{
  "num_hidden_layers": 26,
  "hidden_size": 192,
  "num_attention_heads": 6,
  "num_key_value_heads": 6,
  "head_dim": 32,
  "intermediate_size": 960,
  "vocab_size": 912,
  "hidden_act": "tanh_gelu",
  "norm": "layernorm",
  "norm_place": "pre",
  "norm_eps": 1e-06,
  "positions": "learned",
  "qk_norm": false,
  "attn_scale": 0.177,
  "bias": "all",
  "tie_word_embeddings": true,
  "parallel_block": false,
  "init": "normal",
  "init_std_qkv": 0.0244,
  "init_std_o": 0.00338,
  "init_std_up": 0.0244,
  "init_std_down": 0.00338,
  "optimizer": "adamw",
  "learning_rate": 0.00157,
  "beta1": 0.95,
  "beta2": 0.95,
  "weight_decay": 0.21,
  "lr_head": 0.00831,
  "warmup_steps": 379,
  "schedule": "wsd",
  "decay_fraction": 0.741,
  "decay_shape": "linear",
  "final_lr_fraction": 0.05,
  "batch_tokens": 65536,
  "max_seq_len": 256,
  "doc_mask": true,
  "train_tokens": 401100000,
  "max_steps": 6121,
  "dataset": "wikipedia_en"
}
Each number is 500 + 40 x the weight over its row's rms, rounded and kept within 0 to 999. Layers, rows and columns count from 0. Numbers have three digits each. The size before them is the row's rms in percent of the matrix's.

# down: layer 10 MLP down (transposed), 960x192, rms 0.042, rows 329-428, columns 128-191
# up: layer 10 MLP up, 960x192, rms 0.0662, rows 330-429, columns 128-191
down329 008:486442479439515502469463445536513542585528561474531471504546512510529559519512531500478571518431531481461493524569481460533497460519487401520522501446508502476546462539508484521480500474488462
up330 021:522536520451543486501478473489511447583517601553473497448504501509449467441487501494408540496477535498548544520511511476488508447526434554464475501505463524493538363518458550481505526467513486
down330 010:489499489529501475517453502445446543494470511504461540455536462476533529517459519478503536559460486523508474471474434533454528456440557446494443482445481484541453601492524423500510452497444481
up331 156:531507501538447526467488467439466516543497576537519505511490491543491390414529558516458460463556529489463488429506529448423486447483509520518474452502455554460471483540598517589489468509549506
down331 193:502476491564400503461550553501510531544491532513498493455449539531543495394500535533559491553453546457444527506522417463472557456479488544505461504502487496467540472482483521465477588485532482
up332 013:507532470529512547506571527475482545480602495473515479565496507595475484512561470489483466477554511464511492469519514532500413477488488547531511544565544475597500439517504494515543450478473515
down332 006:484538550473475510490479478501562480506489512536539471482461485460502488474496448570532517537475530471494520501448469465477474520536511468512506475500474529433513446468437504478526501487494460
up333 020:491575491489473481482494474499467508543457511587522496586551482409482510467482554461463581519453536454460476559522525526457515469508389522489496458527464503460539496460454531501447566599506427
down333 008:539488506473494502544519537383497496563516532451479531448503504512462454505573498513521482483503451561533500413465452497548489552542561490523502469474540459563465559461514488449518466486479471
up334 124:506543443406463469491443501491469513503502504499516484522484474514530546464499520498511463489510546483550511513431530502492559440482515488531551396466507524517495493462527491520440534428584541
down334 104:446454461496570449485535498480577508508543560489457508476481466476422496489546442499428472476474439450454534513498497463487484498477484376515501539499465407470535478464489470480497458531491533
up335 021:461521467456521525501381532419504565506582533441441542464474527500464490467517522520601504513490394482527426495474509472473467481526504497483519539522474596440467446502521508493539545442496519
down335 011:513471478521464487489511492514470459495418545465461485501471461444548561565478432476434456481461501557460549472564503498415580475387480402438423534478495444480474546517522449494504490532457546
up336 135:520534501476405453477484510497521499481513445468522490494482475536436538426473515533550439561588505478559512482412451443496520558494467506485456448468507407527537494433475456486472537531520474
down336 132:499460488516496475506599384489539565447474506510506526477466515543469487496442516463545493509501536465421531397617478482457448441484467513530458484472488459476524541498510495547545482533449504
up337 020:458491548489473497471613496483445429618522505520487530548554485562487521518507463496656513499424454469467518468469497449454472483411484475515484477515518478444523430502504478478496536488502426
down337 008:560514435449546480510428518462432492458486527497502499533473518473536455587474523502421473509532443569528515562466409519493543461550498537425503438462439603506500545473486487459472452497552535
up338 019:496476528549573505463564505549554447522457519515418491517545472542500474493460456427587547497473439446525421515508489463503470546480450495571518489502432517432548397524521508535466487468518506
down338 009:556516450484436479505562543488469524498470476505548509472509560491524515497490548531535469538459521512489560500441482465484491523492570502472487461521462445595419574495490465472496467494500528
up339 012:480521482543533514444500477412520447529462369551466454536483570535495469550502525498555537481492471500492483455429561513527499510434480430447495523557531473527492497521592429474507479482456448
down339 006:551417485515461493532538467490481557473457535512497548426542470559499521499513474485453464531501536568501517551526445498468572473518576475533530477517473483477519536478456542495507474523505589
up340 076:459513567493470510467507531482482487469551475507575447524492511531462471487515534488449437524530532509571501525473548500474483537518409475467453512444502448471498493497527510554523498476540568
down340 044:522572475495515495466492500462485547440490504474563547512544487458452497535578520541461533505474516473476516505479480497420590511491595442490473479503512557440463472470522446503487467500566504
up341 013:488578514481588491452512501496481554509600594511471532481494449519502487423500486440534490494478466486570511405580511502451466557463536458511486499492509528452515379521516467543505520448460519
down341 006:520545518497529444480525479507578515475486604530537538506438550522458484496489452526493588569588561418560529562396456476543509480551493459544536501503460518459517481511534475508514522481527400
up342 083:551517589470521488455582504514491439512546535513552438472488509591403476460541510480461476536525539439532515502529503517474473460488477478535472501458527559484473495459470508560489489483550463
down342 055:485461468471473519509464476418529521489565483455507639529491520456559494505517510488496439493537502558523557462530573472488503488469496494548469516434411449533546488542524468541451512542508526
up343 112:514553522468527498455455501478515485439520532530488495504472510520483464451465528504504462527541452450551494499524482509571488521476482539544476469465506493443484486529506493446449600447521420
down343 120:530511516451535534436510527494493493438544511531499579462456511552460420488461529548557482541503520468564512523495472488539470491473551522507534439408486453460441495537530510478540546454484497
up344 087:524592506466529482492522461439486420471535477517515450519547538571451446390498536537493468512475480457552430515474383484565513516456502509465462476463440514439480502507489500513450504505536464
down344 099:508548526433526469470508489476480458493532505480495539527518499635447460407490523543484473482494516529541471504454411480535528496447508537485470465488445500448543509504509493498480489503552489
up345 018:545480445508423485541476445520479507490450555532515465501539428474517492469466510522384510550485540521470521440482440549536483493485477527462473485487480485491495488477410500491449515528503488
down345 008:445533607441557533495459511541517543567570474472483598484511484533506454544558552530512534531547501506493514601523519539541435537543499519501576474499556512492492488535547568500469490491473437
up346 019:419403503511464505484542503491482410565485436525472576498481455558523499526555393531588492486497485518455464456460466524479494492500602479551486509509527467499505580521432479525567567549509458
down346 007:499541469460516444447479495468491517475562566492500499551440531435481445439493535545563502495522500417533543509614485456459565479495516481499443541533528518420537443546493471464460543479515472
up347 145:501481462477509567505511460499563480518467555483514489537507473482509507452482543449566431476552443502551504493542483496500477541532434513483439499459491602537509471449556502506479556507551486
down347 142:514486560455396478531508538508438464549500461534575497519469482531451539413534509523513492488522456447567542485475455505468498474464483531423510521433494531519545556498545583512440436433498536
up348 128:518528546516466498508488502488529507429461544523487473507532551498428459465555532437465475541491461468510506426474441521420423528447489477518417454467494526522555523518510499487486562512520547
down348 132:537504446472504476432475510572503500477549441586465489524510511465466519512441493510535489411510529525563527489560535480569532435402443475472540453466527534484491542524582504512554542505471484
up349 127:436512538479578501488516479473488412420489592495544496557525513533457470515399472512493534442520423499482496456499427536563544510428463477463482508551520517527501492415490550520487541485511448
down349 127:445526491511509449532531470541490522511452519549387530462480499418513487545565544518486489579580495541529567421529499426442477446534521534485545479483532484533468541539526502492481542414473570
up350 120:518521538466522460480522469433478482522483549432418448510577498575502466470491467523527467473511520493495465489487406444520543487492507569465542407522504535511445530500501445519444554498482448
down350 128:492476478524469502533461551501513504581534477495534639487538455526516497452504482542549541452478467510506479504501483488447590482511522494494603545487442472466512473434467488517528516505541515
up351 127:520504526488559511473496525481477477505533542540519477493516517545499442421531514554530507466503460495529465514433412497534527513462445574525486401496436470461469523547547453492409512474557495
down351 165:516521458516552505544442448468502561494508472441469539516538462541549500505507459509490470512465558451540533510463478518577547507448503545529485497476464466477452508469511462526465494499476514
up352 136:515534485469529502511449456448474502473467521503540447524528502500477482491475535503584456533598465453549504498531499486507476486453536607526500385533464507471536464486546471507435552465501523
down352 138:561506545501462469473516505498465506460615500462434577496472506499480525505474476544503597421513486533527486519433491555492486516471487513475489565528510518477458569501530497577460533518409515
up353 125:509519503490529439387483499459509450493547541430478493486538569545462467475445464398433515500494492501456473423428528501548514476517505552419504417489423491547589523531556566577432523496563496
down353 130:524484538548495544560457545547436498520540528476497495542408470494526522560540457456562579497536459462539460478564564487497522527540522495501435546518506473477501571448595466517545524492540536
up354 114:461455569511546477368446579491479524447532489571596458533492536542460492454487495488510468451489511555483437513554526481577433502507506499494511409504454523482517508561532546549497477503540453
down354 146:563510558473527517460455502536491447491503518516516524572554551492501495470541567568479475475537501478497467522518409487549508530517435525503546552546483486482489518449505568451452498478475507
up355 022:545491447527515427520487493473550559546496596464541447467425504546496473546510552441500467522561448507531511502530571499489433476517485504458510495456403520442514543546490486505465499480523514
down355 010:464507484494527615516527556534514543557465469518506542524578546515510588526471465555535529495469518502481523516467399493544483561554563540474530526550537473579474466534536523498481416498476526
up356 017:509453530508527497451542502552519525526504525599479515518476427471419476577474447423525542498497523505495426561533554524431495553437468604488490540496500476497543428472481604539475492488519408
down356 008:529514486487486463503497506454481510544465559503490479470574506433545488390482549534494519505451545500452573411515429550480562524582586459562474471498480474533489552471504371461541457531491482
up357 016:440489500531549482506505508571472454550496492550504514490506534438518456424540440507463514513474498435474455514515499493465481501530497467574548493533407517470544515498551449511520586519492531
down357 007:558519513579489512502539549420470475474508542503549491484518550546479507579537542530588493531566517547526471546527492462479488502583567488520439504520552461510434531472531477520487457528526448
up358 133:505488529469535452460490537473511515507460582424537497478525508514465497458542573440536425497513598436451432477485466454484482474435473473485481477557495452493535498449522443503505542551481453
down358 139:449441516523478539556425458532494503424480504469486538501521494526496497500496378434482502569511526474487520586449547528567520493491503502510475484507463567504393463525408482457486502460510489
up359 115:466486554488626494443507511491497452489495470515541504439492523523453464516536501483532444505483505485498493536513432453485533506495449496366472447528446440470565471501527567548487502464488429
down359 110:532536527456425549495482526502579522504466509559508491520528462452511524461526550470498520546416488492498514515457491484468505549528543562525562444493490487510491568455424425508456532456466515
up360 128:499517555466465527538511495478543515508425502469547535429562450507518467486445525492492494571524554461521442524456490563488476485536507494456415509500545547490508497460511476503520512522409481
down360 148:505518509485458462491433471426473471493496470470493466509484525485529511496503447490512500525501504505464469524559537502596558516492500481469552460562504498481564498598487544506420535441495556
up361 108:487507538481515433486479460497526515469547482437528428536548503462499503476454506453523480509548520410507457427487501532469448545423543459495444428487475469491503468409555529526489562481456455
down361 106:491466493505482468499480442493500498466466510442513460535510502424480506479449511478525483525528481490478479490498513506496480505446496501480427475469488492477533492492517527503517510520440524
up362 128:498506444490493452510465491495523498518504506545414477481524538535550481491439509527530491489692481438539514458417438488526525482483519533523548492496435527551483465453580464454475584500510429
down362 107:465456456532480514515441534504553480513503546431553467484486440462487512531541495543556512425564507510500539485474418484426541562505513500504492521514502517524488560539517502511475506461562501
up363 151:479467556491535478494480501456493448517457511499553459461550525508399418544506537535570462527560563489452490471504501554457454466508472456397459487523532501504520422501492480519473575531540477
down363 170:502492444500501503492478491525516550564446464482511518497490543456533443621520519491469520557522477527434559485479535463544559524499479543452498430550543551550543438441529446504501483417486506
up364 130:457508513478523519479496491440503498468497528552563484431503490519498480502542562470471472524514466425489523526475476480474474470465538545522456422507527466487505438496537488678489545496499487
down364 114:511531527483454545483555521453449496469506528485571519495485488520451519504511527493452421591487550479502596500442458455524502534428487517529420447457452431505580495500535434579446533501478476
up365 034:544463523557494492526510512529476546552461529499592457535432464461536516526516509506364445490520531559485567555473525500500527488506494501453557485436536461588524509543527478480511465576531506
down365 014:452516498521545559512514456515484470499551418491471411488534509575490469488526484488552540523497496487506416460529518513504463484602484548534452514549514531490501484476463625542502525501488547
up366 018:542530480502546506479530502507549511451472528500505491528447530533548500452517454510514543492563441469517495547511478510507454548451579471495517446506538553445516535542556473491472574406489581
down366 007:552530486482480508514523482507531471460390444491499483428556441483532503472464514498578394462466498525443468457471547495481517505511479494505563544501464517586459539434513563499521486574478467
up367 015:568534491535539459478513552527445486516556497503520451485531404539508423453490471540470487521456440500557552544487438583470526516522502519477510494439551523475455480514522478534424469548531441
down367 007:399500516548484495559494462529579540517503581487498523487461508570515556537491544485494536560496529523502560505498582462507468476435502492512518551484451476547556495474537562439504530452463543
up368 141:520507441520509400433547442482534507510508501462486506475522498515514465457457488468462537484546558476443493513401474503516458453530514541472484475507479460490582533497524486519527486478498416
down368 208:478548540396531440563466495525543533446507528607484513496445458547530497459506514542492470555489492423569485553526516482508499468487605528513534534457478520490483554417560500544512536510569528
up369 021:467510538463497493478476498475460409499549510528521539475564518481471516498479456526578596498445520453492445499492536544489501503444500517581483505576483524493494509497465571561461530523502464
down369 008:542583438499562453526495543457513493511486587525489480545429486470525457453533521500468466457475504509554594518479425501475520494508549459462487508424481500467508527474534462444515523491530448
up370 012:463545506487451500480529468436486530506549558507476519515539533450465535437523545508504506458464508528489547388458430523587500486526468512506483498459517498568484487528449457482545574499476549
down370 006:442460539495535475534453536537515535474488445505502490483422462507522472531510447510488489485572469512594455483492511493457506386457477487527447551451510435445467571504531564522524519505545485
up371 068:495477574529480494472443493504451490519578523515523438465496544662432444504523481468496415489509484470492508476528483478563502491435482549523522471501440440444480509502525506510519578521526501
down371 041:492482474451554452506570497520466507446509509503532663602487438438555509551534490526462551481566534523533502540444443558475475511498509445496505545467466539463545486536511537507446459502472485
up372 130:506525463433540474475482477488527496476495506475512462416523554527550484454448554477517512470523504401509489492393488462460515598488523466477509515461555536533437473474489470497433549517594497
down372 130:537508573536554489553452530506518531505584516511491471439483540475453482391485484528566431488495514573479484532539470441459436537535470450517532512497509534527467426458599547533441419531531496
up373 097:433521458456542530572462483462501528486435550472494481469514439551542494437487533509507538463503481461492480500449455555517476565507560550530499488481609535498479483503480463476501511433426527
down373 080:459541506474501513494503572496495519499427504502398568530526522505526516467524539471529478471468488475521504524488394436485547482534610467559508477522559534527444466526527491552466526487513539
up374 116:490582462507468518480502442476507458530508490526461459435494479466486528471429514540521517495531496460560514510429472530495538423470506522522557509421454469525492483500493530443472557402501486
down374 113:499490439445576530510485507490503497510495536479463509499468520520554534542578558488521448490518576484465520525540513457467523507521538434505450497554438442529437462533537499452537506574494498
up375 096:465578521438524450445430501483443493499549477504506462511531553611524468425484492506476456404509526555559469482532479497508488482490614523471521435483491461469467513490511490522506453527508461
down375 079:515494480526485486459498525551516492414464540507577598472491466442523566587516561507524525478550471490484491482512574493486467517517496523546501533568537477457489475477476502530510447484439552
up376 108:491503498471569536575536478440475473464559467524491427507477525522523466496484563477527509515500573470505514530531447470496476495486516592527503480434387464447460564444582475525477510484542504
down376 092:507513491441545445530474524495520498539482475448480474510489455431500479551481453497552461523523529473543459431495523512465501542480463467567533523494508517500497537476516542482533432499488466
up377 020:477442415458492492584488518444469571526462458456555429446431535559456524556537534501377434514517503535471494462499545489517490484535508532432518520473505487604470549517470473465515513517542543
down377 008:437518568555508453523426449510519516500582510540493487535509492476557465496541493491525596487465498470461506516517503502482483440519441452512475476496558532433542404487458572544491443524466499
up378 120:504529499539481546428533484447517450470523572498496482521544458562403508529501512486494489494526511530476507503427481492520476536513482547481471523539466456490460519458510511510514500537446459
down378 100:503490514508540515551543443555522484546553458521481517476496596488495558378439521508457495501491584477462451533515506502521521475572494494505445489488529487535568500486505560455479468525463499
up379 016:452516512483498461486509503499475530572509513484512530537480543522497518481522524477600521470469395519492481500448564474511522481424496468539468489546509587376524446560475434458519650493528499
down379 007:516450407426492530463498513440442478497431532433461527495451487439477561503486509465423519502480516545470508487532420475478501457510523493438439537454460458510423569490511542457484434522499512
up380 135:482481546487512535474429486504452448527445490559543485551492555500441429494485553511511483451532539530510474424485471506523445477494479500527478483536439547520515531506608443596504483507539505
down380 139:557518561515456475548562455521521494500475452498448548464444524491503470616509455542516547607512543474560535515447521538493508484474528444533524494461502487504512440490466549457518497538479469
up381 129:490529448562551453463488511535472500512483482493538478432565494469467506505475520498503451460524576455544523522441445498452436494438538492457477518494513560458499447587467444473476537529422412
down381 115:465450493415529416508605537568546472547556489489449580511475520506477489494474555540521479494509563479486535486546513507495460492447518429503471442464545502542478505468499427483469455545477549
up382 098:518581494442498449512495451454496482462511487505517469481524541555479495429555524521499444501472541471549474487448356460522526552428451513503465485489415497472461528472498505473489528478498450
down382 113:512558526431473428474468481496471499492484451510550525544472507592466487452464503508506456468515518527559456490468502481525489547490486511514472470470448500427548475511489504530496521494536510
up383 018:468480502543472484553510511432482463482453498462480414499530580471516536495525494477512504549519461474506518540503558484477495490536458522485498508457499514550496508453533494472550447541513555
down383 007:527543468495534483431472547596533515553563483535549446523526472535517471554464468557506417491505465538397438478548466538487528546495518466528533496518511556527588455493522457585506520411484503
up384 120:467485566512470456480492517505496464525546442528533480602459486503520519472482475534491562484458511541482465487553476520595481594516517538476492417498435560498557513540544523619509499483555479
down384 122:547542520485601540442549531478527523469457513545501502459549493536517453439539502554492464446469491477551512464470382516477550508473512501545515518473517534521490520500447477442511593500442511
up385 020:528522476532532518538538492444545591452550430447468444479448517551456474448508500554455460420549484472563519384506503485539489479499486580458469533517548484516458434505479454495549491431471537
down385 009:484510591465502463460455440600507501563492513502507563519543483461490510529460504506527536570486506495422489537502461483465518465436495474485538518459499548443608458535549555533471491521539491
up386 020:510591498492513534466527547438555463516483515497511456503536456487513488427563549577579542518492458475499530475493368483527498474581541489511494522489564533489487522514468461501498535491522524
down386 009:463443491501420405555436460514455488414504498466452599472420511516470434574524495480464456544513472521525477488551585475517467465446421418493510460420462544454494505518480558519467538481494462
up387 017:554424580588400476541515446567509538485461485539520522546498515458466477552527526487479501535492512539454467536460502558543524481481440505460508493518500467504513486460504498488498524545493461
down387 008:497495469501585478458473534456439512590530509408511440514510442494551524485485529530387521474484421506510479494589426541475500502525568506495482541466528460486474524489434478514469515467511513
up388 115:513511532505557497471493485475462485476471528514544447455566516591472494525558531472513463480488546508483507518554478460500450495485583535446507484573509547431599470488506497582418480531532504
down388 110:500481445474497518517423490492559487479486470464540469529566499531530467465489490437493465529583442508397483525556514519412486437497498480532516488506526429474433510533457540491448604511487507
up389 123:494512504497477529536451488481519505467478521451485498463571510530441441493519535497499434552525513530508467541520521498463508519465543446462535481540555520474505473503518392496414559527425500
down389 130:563570421488475464499462446503494571548469504566520478523481506533502449467459606450475507507463498471491460494509468448592514553498525520558600507528433477469494511443574522507519484542445519
up390 112:525589558457468467523517446526473447558543490510499404500528509516487529498501522431513437514542500455571491507473476494527489489446454503505469635495497527470535423419455496487484551481481441
down390 102:556445481485497494538483430539519484467430534445549530614496382512536478471478491435499542432493503481469432491465477453500523543474485497555523506441516552513503503505499497515509469554525447
up391 119:479560523471488542412474513487482464447488489553491469519552498525499529527517497511507555517463477529586436506512477495526492538495500567544481540456487518456410450521540487557461495497434507
down391 093:456518432476532522488480452504512486416530504458437528473516505528527506501484432501560536496474496557498509459462471511538576528567551389452456458504520489521491390522511479484453529423472501
up392 109:551552490538527441501511442449554486491473455546481447525578475578449465514560508499501476483472545488503496512500515505466480553516525539480496501504519609391470469458522514555543458481520474
down392 077:509444499521500523476486538533458549585500524491511578495434540491511468547481482490426478565488529429517510468477469435525492513447453505523452492478465424525584554488479571486484519517489537
up393 115:513487492467521408516503495479559478512464494428541492494516537477526404515543504414521416611537515516510477526479486566527516503498479495473518487489517448523552491440466509524517564456484500
down393 133:510505467472427537502525517493477487563504463575454521482460513508489560503488507579489493459577521513502455543569506539415489478489419441542493514491537532449464557477526513496480521489562552
up394 101:577533513490482422477477493485560448514514482478468474550485505538500501543496435575512436462447537474503513521467499491512575518518446467489531438507360529546580435528496548495406559504583503
down394 072:502520497531438498506502479425497461525522534524424622526503488479481447582518473508421492523597463489505514446491483399453467483440465498508539510495462442547573511467524551469496549467487529
up395 126:520543504574533467490516430431539500544516498431524487430583542567412495515466508561480500554522495487500494502562507500502460539547488497438480449535548471435522525519529430477464501542496489
down395 119:532521476524492532518485482467494533540509489479484524501476524515424558564489488496523493455413570503486496565497452495455485467480454510459535488427501532508536529512543443506509516574534435
up396 017:447446488515492542549533500494487445434494495451506512553550533541550521500534482559501455495525563453494534522480436515524519452605513511511581534455507450619474454500534479498494428583484515
down396 008:505589574577504483452556498534549507454558424556510541485486523582498502542544463540552465509538535483532504530533553479503463507529487506516491450603557544416553505511527502519508573452516490
up397 133:459495535433511509453463509488429467542481492487552478495532539490438509471472566549539460467559464512508395478536427437572439501374474575516524485498516457416517490469507499533531531512472522
down397 144:536528459448525511532487467516509563494473500474517538430539531484499461527481482539501376550464500571532527551520517491559476567520561516467519514498521561504451564510564474448504494419535522
up398 127:561518559509487496513535459469538472446489485454548470507543533563432451530537521417459492554498519477412493489508533498508429465563443470432467483521533559475504473441531459581466503500435520
down398 132:536490414490453460482488438579454497506479541474521547563509475552483540493564501503401510475533490412484514481497513576460479558530490548502452529528522540482561480544437541470546510555564601
up399 117:480538569490526521434520469485536498459532510527532481498537505579402441397496537534474466541478462507561410522541454524542494508489534515452448467465521522407513512529500505445433480517560478
down399 119:550478504393496518417472539549521548478494556466481568507480517565442462393550485500537475519416479557546478502489469476477513500504581511485549449470467523528480482533530543506485484488546464
up400 087:555528532441475433453483479473532448451486526508549473498519527565443462437495511520487442520529491493567440527496450493557483486419539520472454454467437508439513460527497508524437542486529429
down400 109:531492533429499451452528505497508439471495509474520543532494494570446473449469506513492473491516530509565460503448458494574498487455501551477490461460434486457533488524505502546475533492534437
up401 018:515564511470488502519527530466481434528497499534521501499506465552515551467517498507526519553444506532479498559461535471406502557410491522470524453543560520510517549511489585467437503505523481
down401 010:476490421512509576494495541477508482534512460517488471554451494517537508532467465483488453470473485519518509512492495535535520500551493524450472488550487525555462539460514495545543520506501593
up402 120:495507526549455466512576466455503500485454464524493519530526547488478425481462540528428532562527496487415504373433492508447482471529447485500447491504527507524508507521530448574483469544467536
down402 125:521523479467509479487461518510533591474509497502552514469486495514519519480565540542510431483529516470582600551490507531569474504444401480507477453487452549462564531471501488480611479484512515
up403 124:572509564524472481435470488459432469519490470543493502503523531502455473499493559525489491590467603495487410513527519528535431490491549522487511432415471513473480498518555476610485530469543433
down403 136:566548487539520426464530537499534550514541488513587599462524541509532489500471503464472533504454482482514511468531514476370516572539495514490547521456526522490495516517511507411469596473457482
up404 095:473528499538511536524540501510498536475511522464435500498462538528516505534500525461481503513524489448531534493470488455475562489502487433483522531435450450595422490502434469487467491573530509
down404 085:457481557456526459480476473434514506487438496608529546555548519511598520517539542498483475547527491546543474463518435532541394442456468544481508590516568475513516515501528541440495562451496499
up405 016:575529559555478479482535466538499504468524515589525475535502424571477429515484471525507522532512588495460512485506478557464490486421500478486510477479511533569556526487485496512484468502497458
down405 009:478518526464486528513490475516483506522480467467483480454511514494476466493482572488493544523498426473531506576479497465571437575533473582417557452461472501465479499482486505479465503493484482
up406 152:544513501402536461562503491464532451504481554464476506472528475529473519479515488501577479499534501518506490474504454424494481545520531512474472437479527474508510472486421454450430533477409486
down406 198:451498503497508493474463541494530488460545447551529503473482468509435494501525456530541532519441474551497509553602497492570502464521481492451500410465493566515523507507510540631565447447560485
up407 016:499497439490500479520540502495561526583523490468524497465497562519524510504555480514477412518532467469448536511548482465492433505560494554451482533493474478447555551520539521442568471519523599
down407 007:430487550503473583511526472491497585485506501494484483492520492510507530522464516464540500496503575519488481442443504497529493486505538493598528477506490527516483438528478561564467511501533451
up408 118:463490537505533460470489453422464487499515443505524484520565516502455440492540547477527490531507518519516506440467420492470416544463495568450475521495534534470487514504479503523563464486436571
down408 100:544569476504422515501533516473450450445479525503535554486470580537479574514484557552600439490460450526479467518472477535519533450473502458553514535469557451518559499524462563509502520513503511
up409 016:433491566499458480544494508513423441448518502450490526547528550496526517484509464609547566498420503476498465454473478501499583495506537438527521453603567533498477490524555474503515520499513497
down409 008:473575441515528446464555490478486418458521474511516491573469507459529487526497495453502406469572484485509553544532551487532502490474498519502535528476410513452468524482461579495476581530522551
up410 123:443495517499451488530459464472494516448467508534575469546548503565496440478543516567536528499536466485463491448479449496513487571418471599542467492530508521464519501519491547531421495484457545
down410 102:460515543482549540491504500490520534603492506449435515485436459513535518446492457423493514453556456502528489473538557486477494532511487424552493434465532528473469522511537446481450492545527377
up411 120:562510543547520358560486494484478441542551463546509488559563507542476479450417514475470522509496595439504411462503443526592479496484475550489481531422473483426527535460464502472533474474553460
down411 124:490497529466422468506512534509516484499521534489460567496407503478514519495510502576438507479494465539531523451500523468486499445422521484501542576484475521544476564439535390515489521510466470
up412 102:540494540474530431543544541456541433473516529486526417491450510538527502525411495493457482534527531424466490493435435517452493443498448503499428487430494474435443474492461499468509551441456483
down412 095:555513494519479517558514462521524468540491525457439646479512549449467461478529491526522465476587494451511507527507552530425479519592527504522536547482496473498498516483436490492536466474495511
up413 013:571558472500545486538554527456528526427466505491458521493483522534488526460541528497524537492484491485574490472509535459466423475448489471483531480514414575426510497454563532481459460446472487
down413 006:498469471439442538500464522510524458582407469475440495505503549566528577508498470525485513483469463459508458572440458492482493505517511469415511553533510472505476499495510451499465450497495557
up414 127:529516504472500449538484497451493509491465524558467501533619563489508432462505512505513538502486495482536502442487514557535521544482440538490495488521493564505503527484546439540466526491601508
down414 124:564430527502422444559512566484441467526458535532495498548502508550516507401465445545444469501539461514528571502489440487506510487463397448457631501522535509497516486522504505470442526542524503
up415 020:524536492502529483524495548432494547436450480492482421472431533584439518570509540466518514473528448514496557514477488499511485559519524503426533494460511554540450505506570429473511528484524510
down415 008:516477438459505496506505501543548528435485478459510569497583492413561518445526502486515476494472480539457460452525550474496525474490424478498499481506497466542522549480497511481499366612429582
up416 022:420543495461497495516479520471475519441501511515435517447531568484500479439545474508556633465436424477566397453511456550459501512498556503516515506552495575484502501512517497506503527379490539
down416 009:573536473481475459498505479528546464480479544483497567518482470488531498524455464534486404507553471517490537566524540407499505472420416446436456467445482519484445504522576489498489521535473494
up417 015:502533467531463487504424430470456506587506586534507470552475439462467503521531492487457527499480479480427422541467445580483480405476462545447499505456500480600487422525407516476532535607534477
down417 007:466469531529520495539508480478494526457515484502468498419507427442524470485480481521467476512515534524477510366558499583423554502523539429573440492513521495449486610454537516456507463516438495
up418 126:456549481433534427465450542439395509441494548504509457537524468541546536519472478522536442506528479467547463522521516495555522503397504518526500486484479449438493418490551499537482537508470530
down418 116:525460473474462431538480450530500525470520478440475496512539527461494463404496525447492512450581577502560486459557501547516524511488510448423457478516447618521455489521474533485462455414495507
up419 024:476513479513537462470528480505500500570530564495455488524493458511463490453474546453574538455485436486555478526503523450464483501434450524497439504467486538385517453491424512515436494447484468
down419 009:561534467410458537518477555473479519577492522537533489501534541466513566490482480540435501500499442507475510478415419464480507513514563562431466482507454534570475497523510464417457504513532476
up420 118:536498573477555462531456449475533507504537551542500439495554494565439521523437461440476517473540512481502486467498534435579396543499532537434516474505470516513469493584509520569457490550500422
down420 111:566504502530465478531509566560522471515518494537523484485517502493493589506519494417498529498535544463514532500532605483440534543538444460548523450437473436526591469485476519489528545427489463
up421 135:568476455506510441472519503462498474434493497444490507543491473473517417520499500517517498546501456446492532549444463555497518532500481577458477449483513508551528490516434467441509520459408507
down421 137:492490418436540524489467486492524507448450535507452512514543496462409507478480485493520498444561476513540477475459473586606538562509510535444411473539441569501503488473558490418523516564491464
up422 019:481582529525494435491526494490441551478484518553462497494507446434430442565440475482531471509477528537520502475500470519448538484427457476490505470486471468506473565497464514549537471459491504
down422 010:515459493563454481458498538440488462518489562407505461547500472489494493476493524532414527531494498492509520485518443463445465446491526465557493523557569463511533500481480430477496434504486487
up423 119:500564503477479491481505453454541466492486496471492449534558495557478450445526507542474493539498521504545440479483492443532519560516441523434463462504453510534498496496560494509494491490587430
down423 124:527539509431448533490491500493515479530476482463467559532515492559509468425542489519553524500490489570526523476475491449459519516532458508553532508489484556481421493562495475489495446453513522
up424 118:491502481535445499532458580419495460486445516453515467557496461524486432446529491493444435480431459522445509523542516429490447481441505510529438455491548492475520439514539457572482449493473509
down424 134:472522510506522520526496434496497517513515551454484453538477504450517509537413470595455548543543484520501523468523525519508603458514505535458549553532448535541519545568489477492550549441590539
up425 117:525509517544538406479497432476461435528550518454524471561561450520482552472482489441504558488522491533462479412467496509536453525484507580462488489526497427508528496423562495529500609525457535
down425 094:521488514545487514495524523507520514512474490434449589421468496429481524495530520535520474507505492455466555547474500533492491521514418526532544465510388444553491442374519464514446542534486505
up426 116:551572546493507536433520514479481439478454471468472455508518513571450482484529499505470448536477533485560480467427465534485485484529470513492434467515471467483449490533533470478462534476513469
down426 101:452530493554414493530537525461532505526452446548463595493506522495520581453508505570471497530562530501532486490457524487566478521501471534464466532442500436422472466478494557529526518432458472
up427 134:526531513530518464528493426463513543440446458556476493483471552482481483439470505482491511622554559419512502464425493511494508464541451554521527506473520482476533546504491442481480494444494465
down427 146:462448505511575513522502478534545460479451514474530508452515562501537491469517526472497539393454496500536480496564613577564520487506522518466444381548459471501510484538491468502536473539468499
up428 020:490453478454487496536491559490511459483474490444447515495584548474553580465568495526445507579457447474472427502502547490508488495584518589526524503574535525496500569492500577455501498440531530
down428 009:452541529518542406470513483509547481524533483546516528515422469468555457497471478472555482447517552504512582560543526508510485487391460414518482541473487519454497494479496548569547548488530539
up429 123:470546469472422486556567524515530470502534534480465478508467399529518511447439507506526558519553460493626489527418497474492551501484531497482476497503506459511472468496468522442495507529468471